Part of a small language model's weights: MLP 2560 GELU, a variant of Muon for these matrices.
Each number is 128 + 32 x the weight over its row's rms, rounded and kept within 0 to 255. Layers, rows and columns count from 0. Numbers have three digits each. The size before them is the row's rms in percent of the matrix's.

# layer 4 MLP up, 2560x640, rms 0.0973, rows 2226-2312, columns 400-479
087:143149117098105103131161099096105185179157131158131123127114113144129179112111074139153143142122137110134074125100029086121127109136134120120159181141109120082114127113099149133149157132103172120037124157052113136080151119155117146177142081
106:116072061131142137194144123098159055147128074110141122118129062107126168126175134124168151170160102125191162115079096099118130117107138114116092078138134199167124143130126118085129113116157158141132151128218117146126128142099131122080164117
092:194159192120189128118093138111088124158134109121158099108056141143104068117176136063089116131142102114144131179091177110128131086140142139107149131110108117083115162116069122101070129116110120149089156089131113182106122153065105155072140126
098:133096137104126130155123116125135166058161115104131109134112156130082175153150117136170121142092177118102130114101130152128155113119113117135184126127168109126085147120119118115158171143086153065075122128139050158146144145129115072085101081
088:105138148111164105132084083124154074119105082078142147160131139122204156100150073068106138123103153104091091096041185108124134173101153155159112105149139186103105127068123104102127101124132110175136079164118102138163167133081148115060124076
106:087086107165079115123147130118052194138135130110133134113104124146132102109099132162147157124131102088156078115116122103195009161110077127137141102112096175134063088096126132116141136103172126046089140079164132164221140022106121128142100100
102:163095150117107067150130089075127152118110132158114082111138158123094159109146146106131109154115107136111158149138070193164112154088193117101171111125178114051038106127099084085168058104093035114106110121035075152162194091126171087114139087
097:103116129145160083138101042147136131142112136118094137116181171111119166117122119041172066174087142139061039120110134137175132136089096105172192123114149151126144091134106154187128187139078121079132149135120171224098143146126142120144116139
102:117071161081169134206092129094158104134124102086057137124124121063161111099161107088148120130116162153112100163126121127053133154181174141118180117034079092113200177107153132088094134142177134101144084114113113112126187127089121134147131117
099:216106130097123150142144170185092124123170092141144171129075161133131124084073116075173160082099120092175117108099171148154151143121118182132141187116140131150139069121084058092105119065113155151143155151148160197052115179115137118143114091
103:131125175128143128090131104137114139171117119092113106144135107164121142125169093075164118147104120102105177068142142099101032184079163103086161150148219115104127133116181064148123147146139142184117083141093105150143102103124138140098124102
105:100142123128126070180142142100177151080160074116090159117063125133111039104123138089175120082151146090163049080107141133130111057139111081116155096150136103159152082147108169157166107100130124204139147083159171143172128142061058102190138064
101:145161143141154159118159087099146094099132167121120166115153146096089169098118159184119126170092144092135138114064102158162107142087093116129063138066144142123087175089163121122122048059119103088112100158150138196196165101103071074117093124
096:095150118101125180146122165130101119077063121139150181130073150098135212164165144112159087096098136129114118175123145152135057146149158135136094116131131099128125123090157138136098135121148136188181216078153161113158139188087051133142119153
102:154108144104098095097131174083153124113123089098108145085042173161113051144021123142174103098149168179126090160131126125200127093102139136132111103116191164167111150069069063138121154176109154128128096108086100093134119179163165066142121123
096:084138081158150122090124128173084123136041104092083200134114180160098176142102139074128136094070132109120119140092096171125152129113073107092108127188142153178162141122132141128168110136117104100143083098121067101138127167161073096045140144
098:120093106136120145101143093079073167127155136132127146159177162151091157119164140113156087104168122219172101169162133165140045146106151162098145134161182124167123145168152139106127115165143094127140162067071160094126102096100117096167107110
110:167138097142098087150105067111168104102129126153127161132112163163121034203074151122125079075149158143094121121190114080128108141130151111184161105124113141102181122177150146164126156128113084146148158123111147122120112149181093124110101139
087:139132155111133161121134168140175137111110138086132045105089130129137119144121124075165126166144162132142080113141086130173086174148069131113131118104154121137137097128141112106143099187151165127145107107165135135106172112173139155135127105
105:101165147078052098168077146079166096131129133137138100113117088146146126092076089142067128147067157116178159120153120107088190140084050146132181119121149155149107148144146101126124091136043161164138141068128117119155156157112132165114161214
103:135144149098118137127146128123137107158172076134188138143144095102127111200110093120134119080120119093185126110144161154091053105161158126081123095105144131124105151113116141135130153161097158089136131140148165142149140105138123154064161128
087:151128161144143114128064079147130107113136162102107128095119125160178140099109152133117141181129134143051130105108127136129140121153129137178124142163133167179159126106190124166107147099128100117128120145159075126138142133065107130122165184
105:066101169103194131142109131104122176109127096156120074128145140126121076176131150124170104161060131156121136167115097089107117080178051053093108147033123114110163118156086128078123113158127172088129161134049161096133135086114115116142156125
095:170076089159160132109098096101110099159168167160127094121156170148169116163063151133070135134109138151096104105128092143111081161122099100104197154175139134104121170093174113127122200127115168206185155115125133065111110166121128128161126174
105:085110095151160164165138135098152097106130066106157158125085159134148132073088146058101130184128122137160083091101095116151152176067151173097103183201111147177079122155148183153125163161095096126158133129095132174132122146150132077146195155
088:120136144146144072118151057182106106110110081129079144133105095117156144141104131084041146076147168105116180137215159129091072124129121100114091115189101185141131127106088178130179123128090159064163102194123104087105166129091077157089126191
103:175132158154080155185121151083151064132105143077155130105097138153144084137131156174079142129118137084135169164151155118122139122142167082110136170200097186151128119139122068140155094114131121127193148139121139145116119031140123164161088080
097:137112069156092163107122089167126108141124131158174143141115125156157101133197080118140183140134163169208078146057139115121126116100118121089155089090106103180176135109172132102152158098084068127172060193142163079141150118100127161139156187
103:136148101162120117170165100056136123137164140129137090058102089096070114116153101103142122095124169140173133184132131104176126130139126144121111142065150169148187121088093159147175140132160091146078084101081113114134179119055124115100107100
092:122081191142178109133122121109129123113206131173095189041155111148071134128144116119121142129148151150115143130155080127124159174102143134148148152169125150113093177176108103163147068127125173152128124165148139113135160186110140158159101125
109:163161135153125105136154169110140065107137128114156120155174124112132128111131118164219069092112103057128143117083134087132179093165100135102114115159161152115099133138089119094120114132126191174137141101149113086118130147169089106087109201
101:086123203121113160165167161131112142169112159124129100174112187134124112106117109118136118115138104145111148149125167104145167113082191144074138136131114135062144169098138116076176077150126138091131126139113118150130118203131132153118199130
102:068113213123134204231208146071097102175042095113185129086101136101084157121130170203109121165145052148090085119138064108131082114148146130088159149087110089130099129135140116112100166150111181184140097149161124164179123149123157172163122228
107:135156121166119187136134068142131166062115128156086132115112146151157148113170156088105168148157082117141145141083163073127095063119158137118133090101103083138171135089182113197122135102094144154106122124123094119114060131110213119168122117
098:124084150130072231126128157134112173153133133156081136126165162182174143126187163115084096102090114095084157142116143152144071144161163107207129143142135140190135140140093135079079134133130098107128082100143129155141134101124103161152168103
097:083120121107147173136112113236224145144129105119144071162018098144155131099097181152140162136145133128111136101074093104155106118165111136087178104134093123133180208093099100070179184103117103179102170096162125134100126152054038159092120085
096:205131184095093122093127107186159130132125100176098145057142113136088148123091116144164117119143136090070135166128075152119121130112088202125172144143123071149112081117085098123087162110068186122156103145122131134107176086098155136136120102
103:142060152089091106167086053133069104102076125163137104136146116156138155129157146146156101186132158130175058123127165093102134192096128113164166206107171130110087150141095116133145112070196102134096126116104217146130133132075157129138115147
106:121101176143117076145074114121165137100159113147146110155174136105103165136161197151079036145151123141108128102138137083126109114106149167135151131126133144136148088129118119097141118093144069153145143084140170160122076130106168126137114106
106:112112128113154101133101175158170146087154167146128125146121129117057188087127155161148151127132103206144130119119144109125187125077081156103147096141144139167102154119118100094108119150172113143063084119123198229126142134088155139172104129
104:053134151143079120161120173068130150111082155125089140201123125098175100191130108130112145121074136090145143168106087140105156097116147147111136102042064094137156136210119131170118121113113156097119112100106104090101141151146119154160095082
102:102095171155095092190186080090136155127154141112092095164156135164138105151193154130111156143065121135173064151147133179075124130112203115183112142113139125159126139136155098092104075117102142109108173158160162148158150126093132144075107171
103:089097063117090129142171108147136125164142108124173174093141138100113137179136152111110137131101103153125096135163148061112110082142118105103144090155122117160097143141133159161154090076120136125121108173044126175102128102176087104107132111
089:093113116191234126110163156182124134116131120053141094109116133171132089089163159140129174119133134113135151113083101049128104121137123106190095157149169142129121165153209192171092092116097113135092061164150093108148138119078135139093114104
088:062157152135152141156120124082121152072180154149160181119102094142149083136135137159150104182151104086089097132100149115157128150145154109191125092085176142094093095160157121167132119147123170162106080120137151096179099173096158144114137096
082:166138103133145109128122169170102112130168172087146098126079112130104097103125185086159131080160096091172094134182136102156171137137136111143095132129128094122129123104127123161111093093174184129182132164143145255094183162087124089074144113
103:105111098109161178187074119153145135162172118087148113089110107138139134155117117098048151160114145082175107162160132102120094172145123116112085105134103080189159131091112133111102144160123107113137077112107171148126085159148118127132173142
097:144155120126181169098091191199058122131112104146130129116155141173127160140113145141144097132124096131143155080185179105148133162200202144077112186124140116121176117098115096142177120184158106093149091144127132106125098132117159144120141129
107:127148160085125139165110064125155132161133116160079130132196167174084152120105185181157108152154163143108135150086140205170155131152120130098143169170170170120173103138094197126136138097118186159186061088105131143087145066150157130084145094
091:129137122188149114156112114138178143140114113089098107171148124089155203054130105103070067164106149175159052145155073117071067144133132042068127132115109121181098113230056150187143151139127133150172141024144206140163158117139089159142151144
105:102106126138197146103118132129138179149148121128141088092135160070129130145135074107131108097121109126149107128088168096119104146059140140103174147074095102156126032117116116066126017166107196117067147124145102119169099133162174157107114187
101:134139153111119112153159135147098160102071148156156135120141169066145062097146145124175107125149124129135103136129102206082026156139118144058072076167075160118074131103141169044198104152151100143061151146106143156083148141152126163124131138
094:146059158083119059199114090168106123102085097103146136055110180068108108073106156193160120104110087156137151146135149122146157127117123102149114134167183112084106145112086129084106163147125090137113053172173159180121087122150143112125157195
091:164126125122150088133146161168088125151098124141090100134151096117074142109113134127084134073066127113122055164118045132166123131148223088145090149086134161177168109099166115133110119138070144179176111143125144079163114131084141149121089106
104:142103173169045108056115139186100105133122119107132108125100098115140148138172120124129143170113118104114108158116071126136110121152125147154145162141121120117153112172108156140155151160115140131162138098142171095119169193112163145121065239
094:200124094058159112145140088104104108115128103137058185110104146132127156162107146117144133066041153180092122153141109104117112120157093158093131166124146162121109150110153088146132134162163090124116101144126120133087153114168102118125123136
098:172137151124130190099141076112147147130101160129149072145140114137090125159131154092127137039137067145162153196100188113153152188110120096116111125154204096167224073151101112178113149116109106153126142129179122080172168151083143099111105164
094:097169143099073142110079119165110140095098098124111119150071096169117123109161136117125102100154124145107181109140125127144141098123143087140114154068107093094110168117055149147177119087119136128159130135169140062172077151130107166144148173
095:194160117142136125130132162142162078159150134043094199132182163169103145106129135161081099096116162104112140094088146120116152176136110169134093169082204122167142120147111104118191129149188120155147145128096145122120107121120133173108115145
097:106087174051128105174150133125130097117080144124151139123182099193092127102081147108144146182170099160146131091154173107116144129085136116121098153119155115123149109151126149120184136101178122166108100150163118132105108151051148135109138103
105:169095150096120130127111132055080158143143102159199096072096119128154097152141102136152098133146153075082105129128175136106184148172124108066132088145116101101089133092127114133118140143135155159132107181178107140145113132094124136109146109
100:139122141144145118141057123156148110137143167192087134154164091125136072166101078122145140134042129166108115145096109123162155157097183113106100139175120149153131114181126199120126115082113152049127128141086092088167100085113117129085095175
106:167096082154128114124097139098168090089165140077126061117187086204105030148083140101149127121129130129103128088146094127104042151097147071112131110115123118068097130133118073068120129079114185121149143098137148127181089136179092137118150140
102:097105133088116163089074057157122143099127100126128128131138117088135156086111163107176125139167129105140125157117119099130173111125118091049117166160123133117156115180134092103127145124101108125136180188109077129097100192160172216098167131
110:124128072141178164070116129154171166114122159188176089137111148116146132121132138138149014103132147085117126169122159088151085143119143134112089112143126088183140144121065135146148080134148112105156148137082061131191137145116183145134113152
102:098155135110131163132150115115113171108126151086111130106099059171119070155130135119083098182126167082073142132128146181116166127193097080162096109059175130110110109090171059128177123154112126084126080093165133097121082169076137146123165105
104:141056142105133154176133138154147134186172161127110162089077170168136142135113168098119164159109102083121067147157152154121110147061142076172117192136158130120129115100149119111123127113174121188210144142178103204181081131145144117129124073
100:113099097156136140097099123196107073143145136196110116074146108152165116125148107117107081087195215121079119088153120182124088123157139141146152143076114136175127141077142082071092117126103100158120126164150145077153104131086174128189065209
104:178083144129118139103165125112128127076071115114134141112079100077104165146139179101119103076114136092121111129124149089157107097152094043136134117119176151037103166133141127146139123178123151142135122135102117150132108062152126116098103166
089:198088103121143159174189168180094107099169122159105079139139123069159122080140126038133125128140181108123097114159041120143098137130123173179075183107108118117089072151154123107086142100106158123106116144147113127113142177123060110174169092
096:120107084124110152136138109074088129089123029098101145096113172160169169152111175126093198109105143145099119116146125054128124154096170156110139121137136176141147113086121166112101159142145151105182098119086110077085167112077108140116146194
103:090112064137144097154095087158146139140103109083088152057132078101148115103099171147132182148138200198122098048126121084160173130117138126099144149040138118139154110109159074114163138162155113145106127121104124167113084166134146063137059062
096:120144127113110119121141133120105055137121070190090134130139117141144084134211111091135108138093170081087090171108096142114128127140121156136108132113130095101124136156121148138087097135127168147123119139144123126101085140121112099197108222
100:130161151134150106115152124153061119149077158102147153118167152148153119108151146156142104160171049136100152143216135159133103158127069109102080156091139109112113113152163118112095065099123149123116175068108123146071098157085128152105108189
089:168088142110154099090151061142109078045168167107203132122103066122125140125096132138183134112104110148141145163129147121174132098062181116136111193170156109113102096069147110161131131192056094085147080162108149121120073091112060084137149148
092:103149150153158071123138065145130149129133107136121109131065128128141087189150152167115116118097079129103136115169086075147094164079131145147120131049146079114142150127129136177182130109156123150107118160059153100110156171153158130107112095
096:075162146096106088098089087141176129173143139091165138115155190137104152140140155203123163108149152149146149149067138126059073152122177127095169090126195119135122115116128083090152141179119128187190144137071144140080146197197088083135166114
100:102103106132114140140181126134096134101080101116122070132116160072146109095070086138154137147190149068105133151093114129136069112165091064078145106135142146078150183185107141156121119105135156130111131151133155041126131131154107149124175136
099:099113108128111111094109110115151128138158090114094105149171120125127132086128141086150083146142088093178135132149127115106121106156153121198103164100149162116119156095211179178140094185159191132128106137101133130142080155128135118091170124
104:120101158173047099126117105135082140164172201140125164180166175099142112191165145120102135142132110127096129101162170148126139064087131084063135119112151147114152090108086076095148090069171137123133194114118132130126130103157127125135097110
092:122158165119108086096157121155171119120143024133157079118073114088082187122104134128060148118123131136142106135096070076150140115160143106170140142180129144092136128154096119148189054112144095140121144164140145129127128162129120147175145086
086:127133151102105075107172104120134136171084117086092067137131109100104139105132152120122131095147134186111097085062152150132132119121093182104137083079128134164110143169090092163153114163095107159138108090153124095111109098129098108134121129
095:107109143120136012131131121190066151165085122128153157107138117160092081125159134168136131072133076148093079172093087104062130096123174106097171131183138134137146103130056061092202059107102155156154114145132054121115125176209126136108132127
097:183065158105196152173147110156123114124133141133178127058114150141127146136110106151181159106110138125123093089138053124146101157146116103093119105157138104121194142088098172129102130141120131185155143100156152150081097149122097146135115145
089:117207101161095127199132095128151128108186124134139139167118143137106101152177128069118117126109121097121103156152127108126139134160160099123173077121166130139106160059115147114126147185132159089150130142101113120092042137086103119151069128
096:160069176171069053119153135178152109139121124172126079151136180141102122115089103119132036115138188118131133156127097179107105157146145102129130134090078105143110171164121148121134135098149124140172155108195126076108123159100105162154104160
098:138137111082144124114063104149108116181095189107132140084091129063155084099164143150135105095129113186136138099235096139164066131162138137097113181146132107139222106119153118096096152120121148176161110121133096148185124132085111203142121104
# layer 4 MLP down (transposed), 2560x640, rms 0.0512, rows 2226-2311, columns 400-479
092:073148137114113145083163155149151151084122130156192142089135140084098144150224104117067145176110116132118155203150100077132082113135152163109138192128104120132142099095148144076155115097137186121119162085146105122134131145242181120076081150
104:089105085148080150094133123195128104120135149154182117132176183143154154069085139145081118162112059085128112106139086133182143115147187096145094156132085126116068134105117178140102069186144120109153140128110058159050136113147130191154076143
094:096210109197122097172190133149158059161126120104094067077174178156078155152180145132158094145116119131155053152090148136109099081120070077097171119155100129108125116113086116192093148132105125123074162038130147145178153151093096128120135155
099:156167133108135125095137135118173098117146148121085146086177183070138096132148122155154135093153095160131121137232141138117151153100139078127104133114134083105152121067168093151150118114162187120152069167085136118139100170164112098132109142
088:168235119107057124090114093062071156165143150155122097076135115149074085120164119123132224148139103150156131143139126203127196147128088134165114081117168122198151128125145143084165134134124138134134081144103111119138104126178140149108131115
106:104193177172113113106085134055090101137098165124166141052160106164095100185144132108109072216139110130144066120094151128178093159070188157167109083137150116144184127105130107074147136098167138081157122122113114116105146123191120109137103162
103:131165153123135105156145168131166134153133119158146176133152134121151077165088190144142122150065148116162064150132140083114164141121129177099194086146081173118134091141093110083095165181116146177111117101157160183134168135163070161088120135
098:148170105114113125112077116048138161125146120070137119201169091123174119102094112159153187146111144100120118146148116108154233101121135065128175145109142140146177102135102161103158085108081169197125102142199114166132176114198187135155080116
102:125155096097111143152103188113110171134112114088136156098117198107102130136151107160135080129124160097097091118109049144156203135156094160141117129138107136178150148106068086088145183128076129120133202113113112089163132106183128147138165122
095:082124159140164179111100140087183133158150168116152114131102129156113152174130135093143126125183097144167110134180130195095100058130116107162100126106114140187101117129154101084140097105134127073138093101103076097172145130160117125162136120
103:084044164099179186114111097073114128141115142123065137133135180129192131049165097134044125113132160150136097103157106091137145154114114102160091120154214088158100145067158152122095125119148147117161102163135094165086156134075143142136123085
104:141069138098155157144103157090150175109141092102144089082072073133098117080134153128121118117187120111093188110130141127140181108144149139175141102142124132159077113111147111150115142152129128137163120096130113170116084100046059133093134194
096:137168123101135121094081109123116114109143071100169113140165120164183135178179138174111155138183125125117100105090072038094113137151150175109079140152103103107139090118128083120123142080096081120130138122074086118074186078156164125133114134
094:067125145065172164158105100159079139079081119029135159138111131133120096165167080100199098117101158170141138115112130099123123128169118078143139102105091199122114137130122201088163064129090153168146132132092168133128091129185081113114101045
100:110192127093107146098150139112158139155095184072140140096136120100160061134146162130119134138112153105076086103093104111149142090096152188176145133090118143122108155125133193120127111118103086102150125124125172174083126099255176099159125166
100:110147123098082101142162107129116034122138110130159137156085131120158122125134139113106107143164159115141061109125207143104162116159204114116154153008174192146079139101112113181104112156150136146164182157182101154129145132131165160144172104
097:156125092081150156124164110148191139123188195089119117112135116129152083132129120185104150158064162089114147144128107100145180155141116135138167059134115078071123107196118113147081160145159163106121115170125136177111212110094143164095088154
133:102079143099171159104147177140109124158133144112118099108105102138155181037177139128133185120111107129116138155074136183151176109142118155085069137121116139172094117105132122074107132140119174088087096082127137136136123101067165138149148086
087:112196112120076079111101167135104146093076211101084125150165120107178100169115114083133121096176110090084130173160062103083180137053128142066056080082109110107075146099123125157131165137104086121157177112151121126142171121180151118153126137
104:103238130114089135133103140060110144087143087141165161123107175119129105161157110138113109130075113155133080099169160065120150185079119116086139121117147134120133111157036192127122095148128096104097097103102111121100171119240140117107137174
105:145101116145132156151100100125101108155129128173122148143080043116161105136103139146101156108082132149147105176134206101131133151110098068156099112086111149088133136083146109095169167108136139155135108138125146141154157071020160130108143145
086:151156109124114136110164177121129169141094132118175107090165148139121163141054182094118179121133099102149156062094104170134119176130121115077134146115117108202126124163130129150139117148150151100131147102163159133142119135121086111132121108
102:147156157112152153141107078138113126136198109141109110100172100138126115180169180148150101085125128219101149113177069116147147093128145093138119117155110120122110161161108084135140107168175123083154151085105125088120116147047119119129112109
084:120228134123149124167138122149117150104099128155101166135167126147135138131114090121123140107131123171108172177105160175137144139135104146133103108109128104109093086164103174127193109096107155084136138133114144120177131133211144150135130071
109:131112134116060093084069134064126089108117166127065156158129107077142141112173150200124157167145151075137156156156123150142137103166159077090132125084162114128144070086102127151186083103174082154094133175100086120136123181155133185126164096
085:110074108049206115144084101126088092182193101140135168139098111149180177170117182184129166117110081108090098139127093081074104162096195081117129125104105125143108161121134164155099135120105142192107107110188098124151091158113181103093040141
102:164140158160129139187113101108153146136218077136148143137134163137127096117139118171073111190115146072113071079124101132088120124122151149123149158111148154098128065105169186081145128163136166109157075130111164101095133144142148150118104121
095:139103165137126109105211082118173132158088164180129109179054094091165131161175095164123133118111177103103099131134117124148139178126101191130113125140152143144112176089172075120153113078082184076085156086140110103100144144159124123137183145
106:137028144159097076079150098140196175187172106191108115086137185097173164220133148104094131063136166074146118103136161058150109097150142194110118106140086095152168125084181063084077082176127193136106108118146127118098130098186093140142101182
090:107089142120108141165128147146127091144170121147084113156115133116118108098130069137152144125114161106075172117180118143129150148115177136133083056141143100130101126132066219153130127114102081106053135179139133126084141144236115165115150143
109:095105096125133124078109176168152141127129176114155133133116064133161114164148098110155127184111149176092149102093084071110143137115179079140093128105135107139109142075133175143113169121121128198126143147167102118076181137205074109140148086
100:126084121184059051156153146146150173161115045148098107178087131195140093194156099129119126098102133196149118120127147129106064164121131192149105114086165130128168159170140107071091129093126083087157124103154158143117134149111096126126139117
098:099119084139144113113120103142129093130088175119105174122142137140108087162083185126131083127141130161150170104116170082131128106092082118143166133112120162144109179127101136099139100123163127150089142085167084113103118071090141122117134140
105:100142138122146110104092106118099104084108110160120123160112103114130140101192166130107136127136108123113197139133130135142149081191129121145135083128120180133132094130101110131156132066054128110121173163163102135151123130193181196167093123
096:056115162163106133086117097160055077087114085124075149124156122157139140181069113153114112157136135105139138170129181151109098072113123108113135157176151194158093099097156154058142108168084141136162132123163145169084124079067119096094138092
105:137185121132149092151073119142127128138116150090103126103084146112123174131120136169157147131139110196106066147116111116159004130118165136099117088178090179124095087154108108121089132160138149103091150136158108135106063137189176120129158159
094:173117164169155188129087196143106143105177147125177147191198130146052077129183120131158123137148126081127087105159091103095112072109150155167094116191102136154129136120085115175134111095160095143077138127130143131124139150148150127159125120
114:115096103101128146125124171146085146097178151118161113091165107136086127101094171170123145110119149080122126146139086107126143159142131099140084139134138089099133135088134108158116075171108115107159130063133153127174165121122170068114155161
106:103146086087159113167121085129073126089115140112091099117118105152129101197128149108134148085099091121141180184157130152139124104167183096126122084119104132110104099142166120157116179124149072185125095128059169092124085172165104185114072085
103:180132067101172131131151096148162154061137109074119111133102184107130174185132062146100144107115109103111155088108106102148165056176097140107086147044177140162085100074175088103127125111156166101124100173160144128149100158062126092080135155
094:120034115131059089132172106131121136102111119151127091067157169181102126112099158178144148097102137122159119145092118100118101104064073110073100189115109095160141118094121140115109099144167115139127119140127137161148126094079135132121132123
104:099096155103181089156110107104119172081171159081154105170160120161169142089107166165134152138103122141198107156128096149088149183114110185134118102111117196095081164184111075151124072171163109141138127171149202187141186200107080118084124110
102:124101127111131146120110181059135136151082110121111136092122139179118074145173165101168145102133113115104147107129124175168116048096112174146156116039112201128153103117137153092102074158119085150123136106116135115132107162224140078141166124
095:113175132133117141118143097136106164115193109182164070103103140127077116128078162055149105185129054154145127072084147128131184106154120134124139197121110116117129077179126128133130095121129136120163125136137105076129084156125167152139156133
087:082150108087106099082143137151187126156112114053147059209159097052147153078131158152114130161123205126127140138127133181098187101138145147117095152128138076113127151160165154141116136074047150050121114100151138130155109076156145067142071148
089:128202083114128160049139164233138152205153116171098103149134156122124173161198140141128169065155146125136185161147068135142082107107145128097100109109149133149148117225126144094125155131172104157155106089058139146120125092202194134117138076
111:155186133117108095177093139144128088121074103105167101131097187142131104111149116151154055141168113190095127087105176138094177110127165183098147185095138115141147052162151120170148072199097136154164107127115212097156189132107158175073091080
098:166129128159097149042061184141129111115127155075060115119151186165106122174173129104113151159112147095186166088147082139105161109135102106130089136170136120074099084132181082102091119107129156046101095128097169109057160145181086109189078128
106:116168112133114114083145139129203095147090110150089157075161145119128065136078103157045123098080119170142145104100118132165171131104128106156156127156085102151155101197092195134110126195153113133131129072066109187166154121198133149115122117
091:129172097084106126128138129145167160166139128147117147175123111204180143102185174111165164208139128150119102148136143121180137131215158193126117143108113106076150111170142143135091078127118153071187155029229101093182148125118114089175114140
113:144130112148147097163076162083169130115166142118143098106115172071153120114151073116133122071101154139087130104194072096125064068139095140189177175089129145144093054144149123127118107177170136118140129135084136184168111121083163144090115146
102:083084096068091039138139140164095106152144153105087108103155122138137106082100168110117138189104099113130180145124112078131175104159070158101144077173164160063157120158158104122119119147119071151181121113079149108171152084155102088136156161
094:135123109100140133151158104109120093181158167116094143158094093159152097169119142098145061153181184111102109193120153127135144150145119168116104101121039129141163185194128112149080101138117178153154150133102096162142171160122130141090165103
102:135158146189095130079117147156131132141122157163130129122138130134136075077108122170163119156113099103133180095099139132093125128073166136143156103141104090121080167120107145118064100125155128104188137145164131043195148136195137071120116206
109:168134107097173111137127096101142115135123092074101116078156134150079071095146144117089110133128138119139091047146150111164092112149176109129083118099097120082139146105073126108088133117121148104132133129119077140094112031173153164121137139
097:082173173141099162084089084085120094174091155094027176106150125119188038107106177141079166179128096169154175123174120183110127099096113110128132105195070146167129148135147139121172118114141113157135122157160119138122119173169133115141170129
097:128125135131129075171131089146109176132092126092140130107134149115185123098126104103114121215140107153137153183173132150151125167124173084105127125205120187116084161121076087089144162103118102170077110126135128122099104179131123187172078068
096:131127137133101112098121123135105148166092123154141105151121087147140207115126119147097059100115106067117201160152151150125151160077120122079138124128171119131133133137125154099171136141138113137118179132074146132131185059018125141145099129
099:117113138144153103199129090084174161187089111075119135149133129087086143138133162140123151113143144146100126169049172123186136101115127153088134095160094148098151128138162110083226122119173120180149135134155151106136155127163129188126098151
098:138188108117081155092131058104092156126110183153158164141145118133164129121175130066110065186130070147066130129123085093147074125085111139077099110139089115129130167147107136143105124111149179190132133141115173174188084131160147157099153101
103:084078082128125093112153120144123124126101128138141157095125080070138154110072139095151102175126183114123164107137128143168144117084233142127137127143113110081117162123174094172146135136117158122107164101121145077144056187165101168120115140
099:095171119108125176128075084127113092114153150141108064140153114135117106183139052110198140190158083130105139179182115172104154144138106108145123142123097064158159166137158135097140156146112161154158109122161088098160151043180158095109117098
099:159094065111108103099156129091107102164194090127151135110124122149129121167153088160128141158137081141132193147065130178168105164064115065114089122153097188131147160148147115130186146110117156140086080051100131070121127117126108068137136099
113:116156113136077135161154127075154155118076131140086149169129130077158133094116118148108086167113143123173102110171116152116160118125112113098170120113123135113118164090159114131088069101132158107146113107154130158152156114255143116160139110
111:083131113086121205180155143120144114104090106100109114094106148148150115082137110113115122153118181125144168197170098099074087116156137171111150061110149054109167198105105148089144100169153093071138107076116129123141164120139128094145082109
106:032055143067153087170151139107145083086101129207155137147189149098109128112143151126118102071104109135125150050139124097165061142068147158127110118117112121095134079135121158190108140090117140194155104134116131092125138158138080120128117099
100:122094175108124183127129111106107132136149125079164112128108120126165106067152141133108074124109099197122091192167133098089157084082077172147105117064142140163083106141145149173101177111134132108134114093155129121113147142144163148070131145
100:061093123109165140167103127168154096189131184126104115138187140115110129095085149133097137104198147151133118121151164148124168068112144166063191122088124060123140111070100144132118088127128087124115126083113141055183142105109147138160086064
102:102113142136141136160068106142110154093152154147179154124091083149174139129160143206117164108111083128185152135157096141126042154212130145172181107173074126039166174156126105115097172172155120145114153151115173133119101130077128118142134111
084:142184110124135147114100053163130121148097141099102095118125103115105150127102096132190103144140116124167170133131089211107133132078140078129109211095130160121162121102184144167129169065157155140140123130109085160110124124168148133089110099
102:108153131119092129129071113133161131142173087139116108125124090137124103184136071115164142170116093156124095167139140141121141150173135116145146140165096170122086154185182106165138119079156079090042159094089140127144138152251072103151086141
099:075154108081175088155124142129126155125142156103145109106155100152139128131085150209133130157145147137141145098135106116138124141165148139069108085140147128099095114179132106111098113164117155055156209104137140083151162111104120072179162136
097:137128141087140133139054181163172126072168083126107130198159152057160116147163135094083133110098141124147114113131084144138138140164153090148182098162165108074071118113132091144133104116159165073171127123135117135165119155099101126128127146
095:118142170129211171147145128198162132166121120143172067136080113101120212183181163130167136106111126084156165131120153112129115151117096091057164130122099156123133079126113193072126107120103154109170111101160084142086213138116129096155125174
090:108175168151111156167096107128139169090135095100102117121130110104142186154153154113111163167124187149063140106113162117072159094145092134076122121102112116086131095125108103103140139070102146154125062131151093053068138128255094097165166091
093:114140133111110134119107117126096150096130095072122132099186087113107208140174162117131098144215166111109137141068123158137104115101174092116209119122150152107125109095128124141149140124139102137103105133177166128126105117137180109124082091
097:115096154098131141138134114152152158170089156157078124060116106100136137131097031068148132062138171150079143116153096133110141161175147194144145123054150051096132179149062102103106182166135107119142111075130190074136137041197144135151129097
095:062097111182107162102147130091173154146120104179102154113143103083067170165138118146056151147132138108220145132115101143148174125172121124175178146087138157099124173080147104119135138121097150100108133115164116103111150129104177161125107102
103:147100110071136088108112187101125195131081150141139151166112130133133187112190088103140158171101098154154198077147108097142142151173094093174156110188090117185162128156112113034063057084104105126120160115107145107087113103151056138178135118
099:107155185136122077126058102109081156116135120058163164121095142131094168168166129122112111104131082103119090179186100145167052125100173122174127128099119083155151166109138124183086119091158124133106152174154060144150137104118112083085086136
092:137087088062087147171087181074138122116119098046082110175160127140178074138157122116122083090117158100115125100082176168116074106141127126112124081150123176074157132138154133137132159148052137170219129118059117142184102185255091117095077123
083:083162073151144162113134109179103146168099113109048072094108127175114136152123137142138113109198160119174110125137061160116139092136169145147103134141162077120110178128152176116129198155089106107085100117180125091132102153138105119075145170
090:182119088095081121157165121144155084136139074152095108152115142079132157120207097097114167095162077099136154096140086135138191126088164163119125122134202165154221167094097134144160161062133108180200130116111137075118115151199120114118108149
099:172097136169197155107126099093081119185158077115105134193122085186141100132204132095140141140145086111119157155092174077129121129139128186092143068085123108179113104121097065086128122175099116129133132118092109080123138105148127099146124136
085:128082179162147147153159089142136132113131140139152177116121200114110135092113145143097055130145120122071070116092111143129131117109155136120120094068108128095094163166156097106099150108112193156145145082171131150142104119132124107181113150
095:133158126080134138127116122161144128130073146175097195148208117099153104201145099096185075119184081157101126114111107086144127126076116146124149090145174121116106128130178121141174117065141157159147146108096156215141131168126146081089117137